From a checkpoint of a small transformer trained on Wikipedia.
Architecture: rotary positions, no biases in attention or MLP, untied embeddings, normalized queries and keys, local attention windows, skips across layers, LayerScale.
Training: a variant of Muon for these matrices, 430M tokens, 6607 steps.
Each number is 500 + 50 x the weight over the matrix's rms, rounded and kept within 0 to 999. Layers, rows and columns count from 0. Numbers have three digits each.

# down: layer 3 MLP down (transposed), 768x192, rms 0.0553, rows 145-264, columns 64-95
# gate: layer 3 MLP gate, 768x192, rms 0.286, rows 146-265, columns 64-95
# up: layer 3 MLP up, 768x192, rms 0.263, rows 146-265, columns 64-95
down145:479450357500509405514510439554395496381562521476539475618528519533415478470518600503504630499435
gate146:482622632485519388546404521467479562501448525547528508512555452598627591457520473432534307536504
up146:507453599485408433445636493483434562507438388594488552455520438489510539501498501581596533516409
down146:459553664523546485504497458536503490481496452415516532407543422588427455457512602500529526462399
gate147:557521605596554510448499482506543539547509576503534482460451497534462456537565521512507581481438
up147:591472564580543454529518537574453547526531552532494532486441490543509475565542523484491470500469
down147:484489367565477573429413562555518474475466506462614496457506536423411506494467522466523491491497
gate148:509485487511524535497512521487376505524521515499554560595416601449507508446513509536620586480457
up148:531444473452585527480605482450502525424494482568537476511558512464424519526420479498548513491576
down148:483528477588523473484456453478487392467524555499441524522552496549526574471479435517566457473496
gate149:471522513486520556445460442411581527477424539530421528524530486464485518532467532515519534542562
up149:493601480502457513511534493533476501547394473404469460640447491564419501446409546508510419474434
down149:541507644537488562538409522543474481503496510479543467481551383493495487538496455560516474444529
gate150:424521566551494537491503504501449504580519603506541467543539618491536523540459509426490579608575
up150:436440427490576439421508459495451472464557508459540440501444465489594508536488503521457494384410
down150:486529455432566433508560630501476543547498496525523586532409466439542503520560518579460486423393
gate151:504508534514492489452419572502447565545503411373492453456459470501517537467470400427562421435505
up151:449452560526528392460492465431535549480558487550600421553411471553483539496475491487479469547568
down151:481406465472512510487522582516444506550429519513588587550386435522440585478474435459496463458471
gate152:501501611503544463527448554556602452521493501600584388530491490531405488556579548510406489415435
up152:431698446503473494470484432409645444555455534485525542487627438490521605498539501494434466492499
down152:485489514460507481575485513433462469559452447499532473523413466511582555498427485500416456517515
gate153:472532511486544485549439630535529557424465459452367560495560481425477659549538452586398389539588
up153:513446563564566520578440452422523445496492494479541523394557539520398523593456500467532562549483
down153:507559618611495502497515445567516490521518547554531513423472531494462529471550571525538539479555
gate154:574495594596573497459557497431470431506468506456592520557476580491522480475414565538553581434546
up154:511506504496536465632521527461569481435493554547439539466568446541535537521548546489434495462442
down154:583507623610478453566490506455492561468476471563508566517504601470465441487486544474599579501442
gate155:492575514487464465530447544518457540520454500492474510489521505513589572478514512442473455424495
up155:604500455406575470543556476490358599504510493443506509526439466559593477535465460518494527535501
down155:537498486406502563459547503547549442435528474493519501528539384587526487497463534421525485483543
gate156:572620482494507551545477588526391551576594504515572433472438498542442441388418585492460476417454
up156:458460538535447393410499491457445419553468397533421517636474563487506445509514607568452487490474
down156:532476520523478469532415471537393525466493479515392375480454486580462604398426484593524452509549
gate157:458502478471473563427491539489481561533422491512477467560538539516640503572606515536471502555482
up157:533481473468450542530432523498472517557457563515465531561457492515575529550587547443456502550486
down157:458391539475520662523543481441524458570527481570509475458515450491523482463420504418472468532472
gate158:453567529466534392460517552481552472493460568468562506491489549454434533492542499407507512561532
up158:463552553494536556469530422532422480554516419545482587524586491571522535504480490447548486583450
down158:480568631485472478535512583483478432551587648515462510427479436553516573432534517546571526393550
gate159:506514476504559464455472531521410533546403488478472390548533395399464386428491436521545465498513
up159:435526593483596537456585443493468555559538553556468462516513581460589492568470435444488509488647
down159:501467411534504538514548528501529450529561523481603495488411607491492493510501463515457408508493
gate160:397549495557534549527515533483541498453551530532525479505492505508524494492468443498473546489474
up160:440599581438510483525515479581434400539445574464408464597477461520501573528459459465468469472455
down160:477471618588519488574485492527606462437530538497527476463524569434450543527462427513538512544503
gate161:600434531526484551521494542534407447565456455563492440530534427472557450425544521510425582544418
up161:452535518516588497653548437459409543366523561451587554491440500364532605563483502461426456506559
down161:527470481503430487443450485448591445522515502550390493518464552541471443582544426444504423514541
gate162:589470473481481492547431539555455479526542521432445471574556489527501506384567553614421487496485
up162:435467417398499455496567513577582423466414561468477574539410451578507479466524570554487525494415
down162:544446625392511521580527469495469464530515519588471502587439508502477459654539402457525509485471
gate163:559460508508498553515449527528389473447580465497534598525570530417568495553529564446420555493536
up163:459536417362456503508560591455475461504503490449465400526456578542516520450550434465474587451481
down163:477448385514542488441491505493481378501528487458392520448481510498583421547454442468550436571509
gate164:543446476618577417546543505443471438443473500463357488465510384484461533487471516417463536489412
up164:467491509474525480428394491593474468521554462528562595569462401494551482571504507527565506560524
down164:493550489513457531451495441559545544477456532507432504468581563526431396497477494495527485518532
gate165:473414501457568431561411542555496486458476565617421561508451454523482513432486461449454581552490
up165:544491551506562540502459545428476537539486462543504564543513588483573505521457423505505481508483
down165:550537497534578468520541553500550494483527422539439416549488532508440479565641495576498496508424
gate166:519488439556562556484521566470516463546504460546648451448497524466433543549514578456426451451468
up166:515576603442487464568404524457491513569606483459470516452563502559473497523503432445499464480502
down166:531587404519538483540505578496578440494510464473488504574377467524526464545499497478493566515470
gate167:436507462610572489531506386512467386535435454437502449606513541495480586483517514501538548475534
up167:477550481565558464419409438569533403578395425513422541482545521436559548486485440559453431521586
down167:449473596496465630489436478604479430557482567556494532494441499493453463450563568528482461550521
gate168:516515508500438526457467492541501512497502504462495500473522508487505542527486538503512532479531
up168:540540493522472517519480463513558501495500490521541518519474539502490559522460450537502466565490
down168:501486477510491537524513519471448499484455453443559444500466499506520505511477508554456494459495
gate169:404544496584476501481475527435504469593492491420471457510572426480464436558457577362515431564443
up169:475525547548476550528584531608406447506506572565343557534498435477492479463532408511520528483449
down169:609524406489510448546451484462593395561578569470473511523491422427483399483547488485521482506469
gate170:508465500429548462518457434519580488479520499548539509583482509540569485538433535544580439485540
up170:494516531493530496504491490523465450558581552464378525483453573453584521450547518565469592485489
down170:528507516514553502454430465507458515457504456507491581434430512564423499543529551439514506479522
gate171:526477467448496431510479587585459606551565516368415470518460413530510560489564597433601488578524
up171:528455582561461447476543592491435520536663466481417547489554504486539499487456418412606517487499
down171:403424464526457539488510537598480528462475549460492548585484515505506440535512423524517492507493
gate172:457555501499432383417492577560461560502461400516520538521449518471508531477505542506524575504389
up172:547455362544520424403454473541531515466475426438506548471343531476514576523520519568513552522499
down172:494499616467499479438547505525389620606482505551554518437571461478489611475502514524449490493484
gate173:562482560525533530450446467539480477484520521483419472526521471519461555551526458547524396371515
up173:531508540412548422479505520532554479515538304507477410514485532408399454493491563538543456530466
down173:510621535471428478525485570540599529582566489442511426472510498445510514469505549418469421535505
gate174:505518380465466439482539536529513440430470575512456466500617503518451534510494496496500450439489
up174:526449471490502420546521450485578436449432470493437576565484393475582586531506480481452499534564
down174:464373612466542497472543425503561512405434484477466591540588504557546510428450521465446592545538
gate175:564539534503478490510479442492527542532385514545507480535484624414455510534540460582463448525470
up175:508556587429430503481364438562417552565502499503519482383492506527511530570410491469493458497553
down175:489481525411439524468587524516494484476557521447533470547567454461494524462472580487499505538587
gate176:535509520480578610487445570463504609488549522450563421517466439451518396608522449402572570405460
up176:436583476592569509372563412490497438512620430521526398663422577518401525439515526498444471602586
down176:439479353488440478475481436505423565476575446555507482441506498500435519489464496552557465490538
gate177:543535498513530493470535512520461437490557499516532538439552459431487526437493418560487559581540
up177:559503581462517478513459591512482535515533567517525524463457496549477506530492474484458493550519
down177:541539427477447489484560495555510509529512474537516520486542492444492428516534445442468497539533
gate178:448476477493497497515494479489471497490460519526477500493500471500507488508477546488500497496507
up178:504549506487474444512473525532515481459482510495527505470498482537460515494484501526507543516522
down178:462525474494474458496519489510514463524478498506474523482511580471532513539489457488496492502506
gate179:432516536502560517495500507517554503512482455488536481470475523549540505484448439555544515573514
up179:478450533544431438524508527491518478583537473473498491504546452514525549554472524549536545570507
down179:496373599556404474560449489478432532447387500517536360488484542631470507493491508635541520497518
gate180:451511476453525474537344467644452540574508493455335478578463414385449534521462562446457436612367
up180:534430472468397404496521523616527476537541568420563558474471463486612522509443444522567497504554
down180:539482446506467522605516344487387448495557454469495522555496579487569523507558488506484555442492
gate181:508483520530517504568515517492567488520525507575570588375494504524600568532544573490509512452438
up181:495464517574507542477414464437595568551499476528549396520383514533461470520399477512518472399431
down181:520558528515520513529635490488516491577493552412443484568566473507597539500551505505459491537516
gate182:506528447629498517533452554486518510480485535452574586504430543536598535489474516505481482420457
up182:539576461598495551469514535457558524577481500466519573430446538496544485569536502526486590448504
down182:486530462515377420564524542467393500509455514515552510510506452598518422456486449497451536521490
gate183:547437519494449456523529511436525602459510430401596503471557428427466472488556488555508441481485
up183:546560539517522400390594462596518383545471565542458421513527576503554471486537513535509470421486
down183:459436518470475528512501379582545509588522531450540518476587549525495495561502495594465566454480
gate184:436549561476539524549486517528413590510410507405417384495491561437434512409547483452469545428519
up184:398560488564533527462488456484487445496509478460488445589459511476491454499590441599537483442512
down184:531462645535517443550405516543576518499431477450538553460562563523493409327407432571491490453474
gate185:508503545558497499462480515471461532424500503541524478564516447448438523477561578506573566528607
up185:482521588466467452502431430570503547498621513510549421616578397508471585468538480441592481478512
down185:443408415463444497555484497405359459504520510494466489491496532566432539498522517475468557569493
gate186:463445529448560399422497530560473521613467467559587416461547475469472494453519444445392447534548
up186:503466488371394445551547496478442465455454628554401508503575555445553491524435549529578487512453
down186:535493480513631453468461491473503575488430451503549537516523548496510386587516420495565413426494
gate187:412504452581469409351590459461441461417443464598454452410567515432425465407531545496453465615426
up187:535525488410494512478422417557516494502479441492579569508570471550437542591522430472519557471399
down187:531473403498531556404416481533532504452509632545464531466524469510405471496507548507565547550496
gate188:459511488543556467461454571545583417494428430422485505494399454470521516503505536517444552548487
up188:450568651441546559532457590475521536585508442536485563499555532630466508513499642526514451442648
down188:602541407320480487475494476443498494517479494609506506437550471501505560539496479581471487431575
gate189:496503507535523496457494544535511561490478557531514425477483488551490502509492470421456464538486
up189:471520504472440573482527459486463453553507495458490506502543547529572462524532582614501465477518
down189:477531415543539491567548446491516416471537488531501541454467573417572492503493405453460478536505
gate190:498431476536565461483543588497434433465488477467491443433431544509487462494557448535480512571433
up190:500460525380484432577486457457493522503430436501546477478537520506543503599495432444462483436537
down190:531587292430462561614532467499573432469547436482463586489539428500407494532586433561460504493529
gate191:496492514506501495509495492512502499499504490520499498487491504505503499504481500482498503509495
up191:504514500499502500499516499494493502495501507477500497510497500488498497498521493505504504504508
down191:504504502497510494494506512498499495492493507504503495513500500496497499512487497495507489490493
gate192:583529532529550516423527484570509489463448361594557449513516478459551502577556569384530421535499
up192:469480392506426497543539395538472462529467406581581563570615499379511534531560528496490477531474
down192:417480441490497511442483527462529487458526547471464451488446561584611426519423563543529528459529
gate193:504595413542496459388495527450459548419514462512410428534492490419545536547601519553418489536458
up193:493533550577427422513574511542405482508477561467457568485571467457529535521484426461485528425562
down193:500542489568432537431536547534509473458465445396551428501446552596463553545494487464496625503521
gate194:502602470532500447559555587622321378559539652573521508452556472508435453422484539559474481495433
up194:454401475439578558507550562435424545476503524381512558462488542478513554434377483356572439484488
down194:525390600458540455476534525481554464474549643493443542623584579532558566495527515446485504448440
gate195:490506543500541497468442501441531608502551534468479386534540516527488477486636513468381501485464
up195:485459551525507502544562451475492519519434479578411542473475600468519537543445545514447571552440
down195:489548700441489442589479510439473588547488490548516547480552418513418413485610491523449489459504
gate196:494555573417519439484516512499436510486537523520562494480527593531435529473417461437495511641510
up196:504627538441482505502549467511429407520548503475406483554553420485458515581541547544551386500463
down196:523614291485570448464450484600462554515533453425497487516450477480523511523512520555488469504509
gate197:461519416487502528460562538498500595510492533451490531447557503489514437588501535483534472552547
up197:466488445528535491499444476479504531478510474557615535431506545448535445434539536486571507511465
down197:606530504495431491503546606511540484526445475496430517494533512493490550458452571515522555416461
gate198:437549486469392463461446488479548366453447541409573476560474455407518528631428453460417584495474
up198:357495442461424429467548577433373465465422478539612529469498517512631512608509405553543493458582
down198:510390701385439541562500494430319554407594469550573533405509455479496489391569454510365426403573
gate199:511432495496439552432464495417533387474515458521504431465482502546596491469520607525417605534520
up199:482469501492553490524515488487437512489458602637508535422491379475513549473400481537509560541526
down199:541553379482477381526517534460470508559512464596501549477484532468488480420505522482484520482546
gate200:399567547442440449538447612416417488441448498437567594509552511475489485483420451464481630489485
up200:518531505571603602467465575406381463484450530505501591567503482555440440494587583485502576457492
down200:466455539521572489561455550483549549520491565570482529582496421564588451492520478483520562467572
gate201:468451535409385579490421588482469493551493544524390527601543607473537482528457466490573441536416
up201:571541441500475514606470576504511483569470412435516497431576452496538538427597561612596541464428
down201:494602499502573510496457503475523550497477482478401505426557440509523575607454428521492448447441
gate202:356546471457457554584437443543406499379491561493451488503487412506455509376423454460466545449466
up202:451499506552413490433408550510447488509503475471446426451531473427469558467552537493536526473544
down202:499483592540543456556496520490408535508541504521461470537573528463405522446573569489445412509543
gate203:498491515441522515542524470566519455568443482579475506542406559474420534518467474559421495518526
up203:564496454513579578535578521488534475504423422456469509548512464540496547607486440553484489504427
down203:509556537362448535577409409533501527556480512526537472553497470486478497533500556473537424493519
gate204:455446451410455504452483518581496484547489510555492405510538410417428463544475476567531443455424
up204:439538439571540453539533488371532451524452517547491452462415543551481494572507528459440493437509
down204:461525509537585446542468458391515521470533522529410543399547596443526559433545545533459498343519
gate205:523621488629528519529450500449429528532452402413489422464436442476398498535460596628428529432439
up205:578565517603597532454412605483511496487512486474536526418513354570478512463468510546494466499469
down205:536482680545519568503451501577450477491464489486415515472516371400437507493554438607568596461524
gate206:516521522501568540537522512484452544521418568508500496508471462526520523410430583560520461502466
up206:534527524446535461504365507518518455551491478517519506506418502467500432514589581445412411461544
down206:530441522441496471492449473486515507533532444529465487524419567560516566448572502461496554437476
gate207:521480453579522521521506514560508519452341479593533470643525406473515530540517486482464518564442
up207:501467531521444586485486421522551555461490494476452560491453358580503522448451531625471496385521
down207:532399544501569517574538582575493431505492610547459449438636415540448488513490459529614455477373
gate208:378514581484462547467446492502435545447553488400435518450520517489523444521458474482608504508599
up208:479518464467549581547463546343569462542569415431475495515460477469529512421613494564445598408413
down208:533527456428441498548510442517482506539471518463515459439596437498486473462603554430501491469506
gate209:565503590376549457498450475540470485578498528528474446579440512487492522480502482504394533456483
up209:533450491453468464435552434530538572465616482502525395551553575584544454495378578435501501589539
down209:531508658499498500498558491551510402434460583461425477590527458559418483656509464486438474504454
gate210:391527483592539390464544620510574537520532512444416520529394422541526541433615470550456502527467
up210:476541515462503490563531485488446507499538497435548414538483541501510571501482475527447603597462
down210:596434424562439351516583549564565509473423469544478466516526511569480468536578457480508488520541
gate211:530511409514437540543580521465463459526451485377513371501571460468414397482423592459442506564517
up211:491437549641471496539476562470550521596433508412426586490503548526559501509518505521650499433587
down211:550495403412489452516544477555470307515553478540528455482512593426497414457550453449472497416479
gate212:541545515485592420471474513429467451494395515474565440548537476447470536549546511497556583493503
up212:490443484585512464533398497538439536533479599468485523419465422527476507431324476575523454404412
down212:549478495437510451536509532468499539508503463476525566561460553438468451527421411550432446502448
gate213:464536515439540455509525534505531465502517515488556472497497488526538477556468466486462509484495
up213:543485499568464499517496472501503510495497471516393522504473521466490530462472477453511493523507
down213:451525495490484461470533475544484538456424578494481529481461443512441530535430557500526534509454
gate214:446474450440532384514436588485439517524491486521481473552419638518554548564541441560510535460506
up214:497530499560507562455451440441528439580411479436515531526528546462482529572556512626534486571537
down214:533437471462509499440529484517542497551504540451498506504456500486483478495468546526466504352595
gate215:505547606434564499482508502500501504539486556394440523495540440552482541510567575478481593538401
up215:597502510436438453426403488524517446489468499556476454502424482601471555502503440505479521548496
down215:496539512505528508512449485442451436482499493556511438420433508481468537533509532494485485406468
gate216:543517523466485474388493501469458592464514386441409499543439507565563514560526455499424580465549
up216:527547518477501396553512554645534500575545609516524472506398520486550533555561515567551479511481
down216:477469455493544482511512496525515467534486585562509460553502520420449544505467459522418524435548
gate217:535461535439479413508449488565508483485495593576471547549431386438557458426521479551576501508533
up217:432382559524472440481495504539485492506445446473458470504522526413429576584461532522544466545526
down217:506539593542373551520495520481402563491508507483570524507432586512512596538439520464516485514500
gate218:477592390489454515521398590450515425487419555448538504473376472518487458490466484521533438602503
up218:412481567482453429564533465411472512514476412495504536533563518564514553514548477471468484456482
down218:497451427487509441453635450471507435579468474493440389484590469438455547553531587450478477522474
gate219:562459615368447429503579524502396440486592436436566415598499443545579476498412472447610475467469
up219:582482467492499507475498576449392538398458497575499577525430580452485445327503568521574551527451
down219:437530482439433436555504428486445463492543459491543479469500470538484582510511552465473513529499
gate220:497483488490514506476508501432489456545520464472438460541506463435602557521524546544515533526542
up220:420479484441575510505393516443530488537572453494495507540526482454502607508447489528518491524550
down220:545559530495462479521550494498505598532409480439515481533520562513462489466494484468555506479407
gate221:486572501460587528516487500520506397590493556520435400535530435394416456536533562518619524489456
up221:540535435442557542451469544458512443543498432403445491484492454447509616470349427449502574607562
down221:567480407466464472518495409546565528513518531588460454561533540606518472530512455492474496485564
gate222:480538496537465471514482500439572525463512559500477506464544594444537572491553571455546547532498
up222:536467579503529555506472455496599404485573624630478507521489590470543473491519567484530503500423
down222:464467581543569519484509463461579555533580568518456495468467554566553514509464534405556534579500
gate223:492557489434608455487492564404526489429541476449391460456415471609555544584449475511582653443542
up223:494469419496484459456468412530446464562416551457437535453582467548473477475557501452481431457492
down223:515478388508549552468528477493498503460384477522428492454449483452488587371475582513446346515478
gate224:415505472465491525385448548542486453474457533420520492630503612524523505464641458526546537490547
up224:549448493467472451537472525503494571435461538507428545585516452443451418547441452428469448465468
down224:455525482579483451447442559554535470500571504492480447510444469526508431486507521380515485549478
gate225:570456478539567557507461541566569569531581483431475508505424534529466505481428491507446609435487
up225:428596551465527495529540510532595588503444488494532542537556546449509563551459530498492421489535
down225:453520627465543529514477577510508502537432517540471552589453365560502518511536336390504510500517
gate226:582541560464440432540505568508471387527506469518433497545491534495472435561502519495525515617409
up226:403484612514410502561551421510500529424555477516570476487565574552558531518495513429565545487503
down226:485416482558490509566535483565535564484515573468504471484510450535507567454516501548472478445417
gate227:529469489391477510520520487479514543473470509415444521523507506495507476501511446558521514469496
up227:498511486584484482493534516539525461508538424594577521524396473501449454467529473507524497499509
down227:450544471518536492454502406514486498493495478599464490450479437500487413464465505463518544561459
gate228:565403485564481470453536423519469468410490530456642534510446432467497458502505526435530438483475
up228:594499607483477455578533438427513387522439497468508513506514466521480432457549460528540456480537
down228:412502609450526549467446449590513471414396525450446491502524500507565513511492535515509533494498
gate229:495500485504506492482467481489517499505514499489525499505507491521466514491488470523494501467489
up229:482486512483480499507533479502489478501493490493479493492490468458514511498473493500504531502487
down229:527498499529475462493507502524513491494504474504464488510509490477477478486489503514488475492497
gate230:546529429494551357489483492435504433495479549471472538459501474516449452510491603551520496513505
up230:513523588534463571470524506553489504533512459491424531569562496527549575497562503501433438465439
down230:541484443511493462403477481496476436564496547595505551515509427468532491565514499530467387524513
gate231:495496510498496509502494490489491492503527500494509498517496499501507506497501491499475514496513
up231:488482488506490497511502493522480509489506496495495494500504490504489498494514507496500503503502
down231:498499506506486495522497489509503494507506492501496499495515510486497488495509490509495493515494
gate232:543531441555515574447558567531438522468419521469475476418483577494583459516502531597537477515537
up232:488558441459451592420576426479482569507508529486524427482502541501457610483468470510566554518482
down232:465420537551515462560440596510498519549515482471560507459487424585503539471529485503500489520470
gate233:459549468509534567471501499521494484524492477492437471493596415505518537474457519549510499512549
up233:477489522558555496538518578490436581465460516552468511528501559527528498507564490499492462538529
down233:478546529513540530481514441532487485443487490463533486497501553468503521586477481489523435503472
gate234:644463499550549494558408507510621479509487582413413449412490496457514498588478439534466464463437
up234:575519460581509600468449495432508400474517564571499598365510400468600520524487477455530622448515
down234:469529551464535521557546432502443521513390465525583479534465461472545498488500438527449474581511
gate235:560421410458569580387640466449544475538522467464496468524522478495518514528459549508512611466563
up235:516483547528547556465422515473534507495440560517521483583514444463510435472571541549478532509528
down235:502505647506442520531557555482507454554487449549508531530559477456551459545499501529501589499544
gate236:487558519397396492546569543532505520505474483514531464473456462566524518451545460469473501479402
up236:425514501548552561457521526548427480567464525492556503517504477470513488492546578485509453474470
down236:633496572475464487402490522444563510545477465514508418456479440469432499532511437506467517499554
gate237:521583530534602402466606594585378541424514493565377372465441568457479497441500562626554531405498
up237:523418378550470503466588542428469582490417414535508459589459565473477430506477499534487447567458
down237:500419564571454539435591564518476502609445417599487451507438433450469592442561556455471500521540
gate238:498550471518523469438475498500457496457516441475581532515532358440464516567469528436562539461608
up238:495515459435486493451475531510512541498368632445443599501498490489519468466620534568501470499531
down238:491526554521480543509456490477541466507516475499474473539498603516436503597541426450517487423492
gate239:573489446611455518453550633510548538459419573480461496469493523550544414461501460518480544467415
up239:489442485569431492507508543494522408447459487499517565489464451524505490509546489501525471505514
down239:542503556510467501470571553401538465523510513498408510548469439507526552540515413471496543463469
gate240:605496565463474420571511454510448509476457468480409526484596495477517508456519425506478512440602
up240:669476476485477429507471441505461538411560521528511473410460508501534512521605550531510405521469
down240:505476582488519544417547512432524536544478514417491442505548501437578487477415560462474450526509
gate241:594404527536453468455484455420441477457488546444475463543546531534538524442538485501484428604549
up241:394534539519484433448474472508537435514506570504455451504442446636438416516499490502446472468573
down241:425481703441458498513569419444503481544490527382502561624541508471539538587545452505450416491615
gate242:596586535559551571451463602494457504432541496487536499406604451414545518499459485505484451551670
up242:536546484489489482494445524526550491458450485486513546481423506483545626567473541550449522516498
down242:576501667439489533544493501557510496492585473513507534398522545512499548468532529549508571493543
gate243:519488522569526488483555505517478554469469496517576462569453464509511506470454530459504560395588
up243:479532407464538484532388566381553534494403516418573446504507554482484491473515548488550589465563
down243:506480508493521535527590505500523513459460474566460508533435510543525496465491490522533538531511
gate244:522472503420464465466636530490354497462583549488530400531434425542492447527544575506540540518440
up244:517501522413455513519425444422441428478473417474449458437539510535532427501530555426395506474489
down244:585434549533439571522510450477442535468500394468499513582464493453505479473475463506489460540536
gate245:550556474544545464535509483429531584484423454513502479465473601491551461481446560495498512444520
up245:516453534425620428479593501429497518480484583587537439496398468480525458541561474441455483514537
down245:439397476482504531530442518500518494549484509443455528462501510534519525543441425466435483515534
gate246:494526464511461470417467498528462451586528525513492505459465484512472546518589600521439494547572
up246:524498503411485514552487525506469493499457513549487468584500540507595465531490589416524505548599
down246:539528628491486473487443555555508518483477476470528528492494509550560596474486480500585541461575
gate247:488458572630452516453467549505580527527517471584536513553505480536499453539425451473531497536406
up247:505584470557435490478529491421400488462389494429444498481507599502593501430495562554407517535495
down247:524483493537506493503554465535603490518466497561479490484510494524493476446550512489448575583436
gate248:582565466547533502443455602533517474518473512445386458589535535522491526547487518573505481471617
up248:488452552440414581432550423557519471505510463580534473485598407556471461559481527418504653474381
down248:534590453544507489510462523545521558522411447389381446511473444479533603534483502481571493435490
gate249:606532497524518473519473545416473498579582468455420577530522602503487455421470459482559477527603
up249:534532529438548481535497521551509571502438551597471489518491639430570443497564601543450494352478
down249:465417312432535421569563494583553547505605480435498465443468436532479519468610541464472491477486
gate250:594555543609490617495485539603565461564478573503489389378491410486513459462445523565471543480463
up250:557518535534486540448455539496452493566504473437634477493500519560409540491512589437441458437526
down250:550549528538556371525503461593473423519529602408518514512468393528576497468495546492523434575546
gate251:465466570517524565432579465465440407415476521551412435441497371542523458461409573560516456427527
up251:429476543586499548496468487506517507395567551482553490440559549474497437588467514496699449508482
down251:456485692505503609497506346530554414418366468560519512464587559608591411588390447461536430540477
gate252:499555393430420506481529582506545361444662414482505465506510419461563438515602501485417580442552
up252:487537469465487582511498423475605411508543544566476535459590444493437595512488486508486510505418
down252:529516485478517473514401542568423453468451548463542403472589416431421440453538424537539535540542
gate253:549553518528497428518364396522508528461497501503595490559474422476481488499459515499474484591485
up253:430602561559422489507580457489513551505535425494537545534555511597521529474456394417499490419475
down253:485446499483569517535438463523517458579391532518487452490481458411559561473535523489515480451571
gate254:423584403431467525479567523431548485473507463454469427515541507521525539607576512549510509529499
up254:459589542577416522438557552505563542430459596548476515417571455534616507594565554483516420512478
down254:451531501492444520583516528495538461481491456484568498501452567548515524471522553559472526513600
gate255:488484583441551449468531458553533441470563443384490504531469426426537442406500504590549441451554
up255:594485404528533586492581519457487424485476433527387502455552405567576400555470522590469567534498
down255:568462741466483489519501540483484481466500467483500505515569389424467574534528628423472456549371
gate256:483503494579526496470452513513567488468473487488482432510454512538511581477505485469505503499500
up256:511492498503514486510498443476491547516509499510530528484521570485466561468580549563526535574427
down256:493558492479527513518517500513509534529546520543417472533451489493549488527503495558476503446516
gate257:493495532559579516376454559578508436487607546435485496552559422472523467489441499493569420428627
up257:491528403504459499520501565483415467448509539549473427615510544527511464504465439499507445561477
down257:478445479516379526451544421541499599426480414451472510471441542546492398476441563536479576493550
gate258:477452503535465413562573513462463484470491505504424566522481505513492478533467503465496459559553
up258:504482525500449573471570508444487446461467518535510449472546492403468469584486439543549463491501
down258:528541437454486506545505514462510504515564595525475497502488498554508492486504504475536562474457
gate259:482442485434622569498481563479431409527446454568578507468529515532496524419558505567449501521524
up259:537499512492459502460412431525509549553554519482497516498638482487569446548481516449442439502501
down259:481572568485451444485541522555588618488418512429499552481485536551558460497428478511613535448461
gate260:485558540446492543559508610477519443484449503444408586479411448581428450466553535482421429408400
up260:507481405444507501486391529493492501448536488614571465453513574605410536497422551479561419519575
down260:446554305575462525571630421506422491549548442477535450348484491452550475530589503590493474542494
gate261:505553504399476487471423497467407480484457531504389469540562564553536516541463462562437619518525
up261:479527498463467513479429451501476481484500522456488479519580522564485534541472523540480567525526
down261:454443571440491569436610588523611501454503474497613483544533462512498395472525529600493445533559
gate262:483567568451471474621446443583517511504422395566503518567471460527424534529511598468498488369506
up262:461530555488462413509406526570380423459417518551512590482466500529520478395568497444631474518570
down262:564462703440442484579565479526580539468482483484441546571490572563611541480498505571502509452607
gate263:531518516528485460497496481443492489430531457428479409430439521533549535546483545405473597519389
up263:535413512539457527613511490466523483488527612586530534502465479545466529447483426573510462565484
down263:501421418530491446473463476444431498530531538487544429513491460446567411329479530573581465502632
gate264:523492482445605473563486421366506492576367537453510476504540484464537498431504472457518586520629
up264:496549501512562555578500496451500458439550464585449611570563538535541508530480472540405515526419
down264:497460512504557459495583471484551524581420403542523460495514518492498494534477495480500479465558
gate265:469464440595582441486509465429504466512514527609488542556561512453597615498524472558531524524510
up265:474504550528529483464550547491529443589511439557494570470485474382509525455529502529536553479457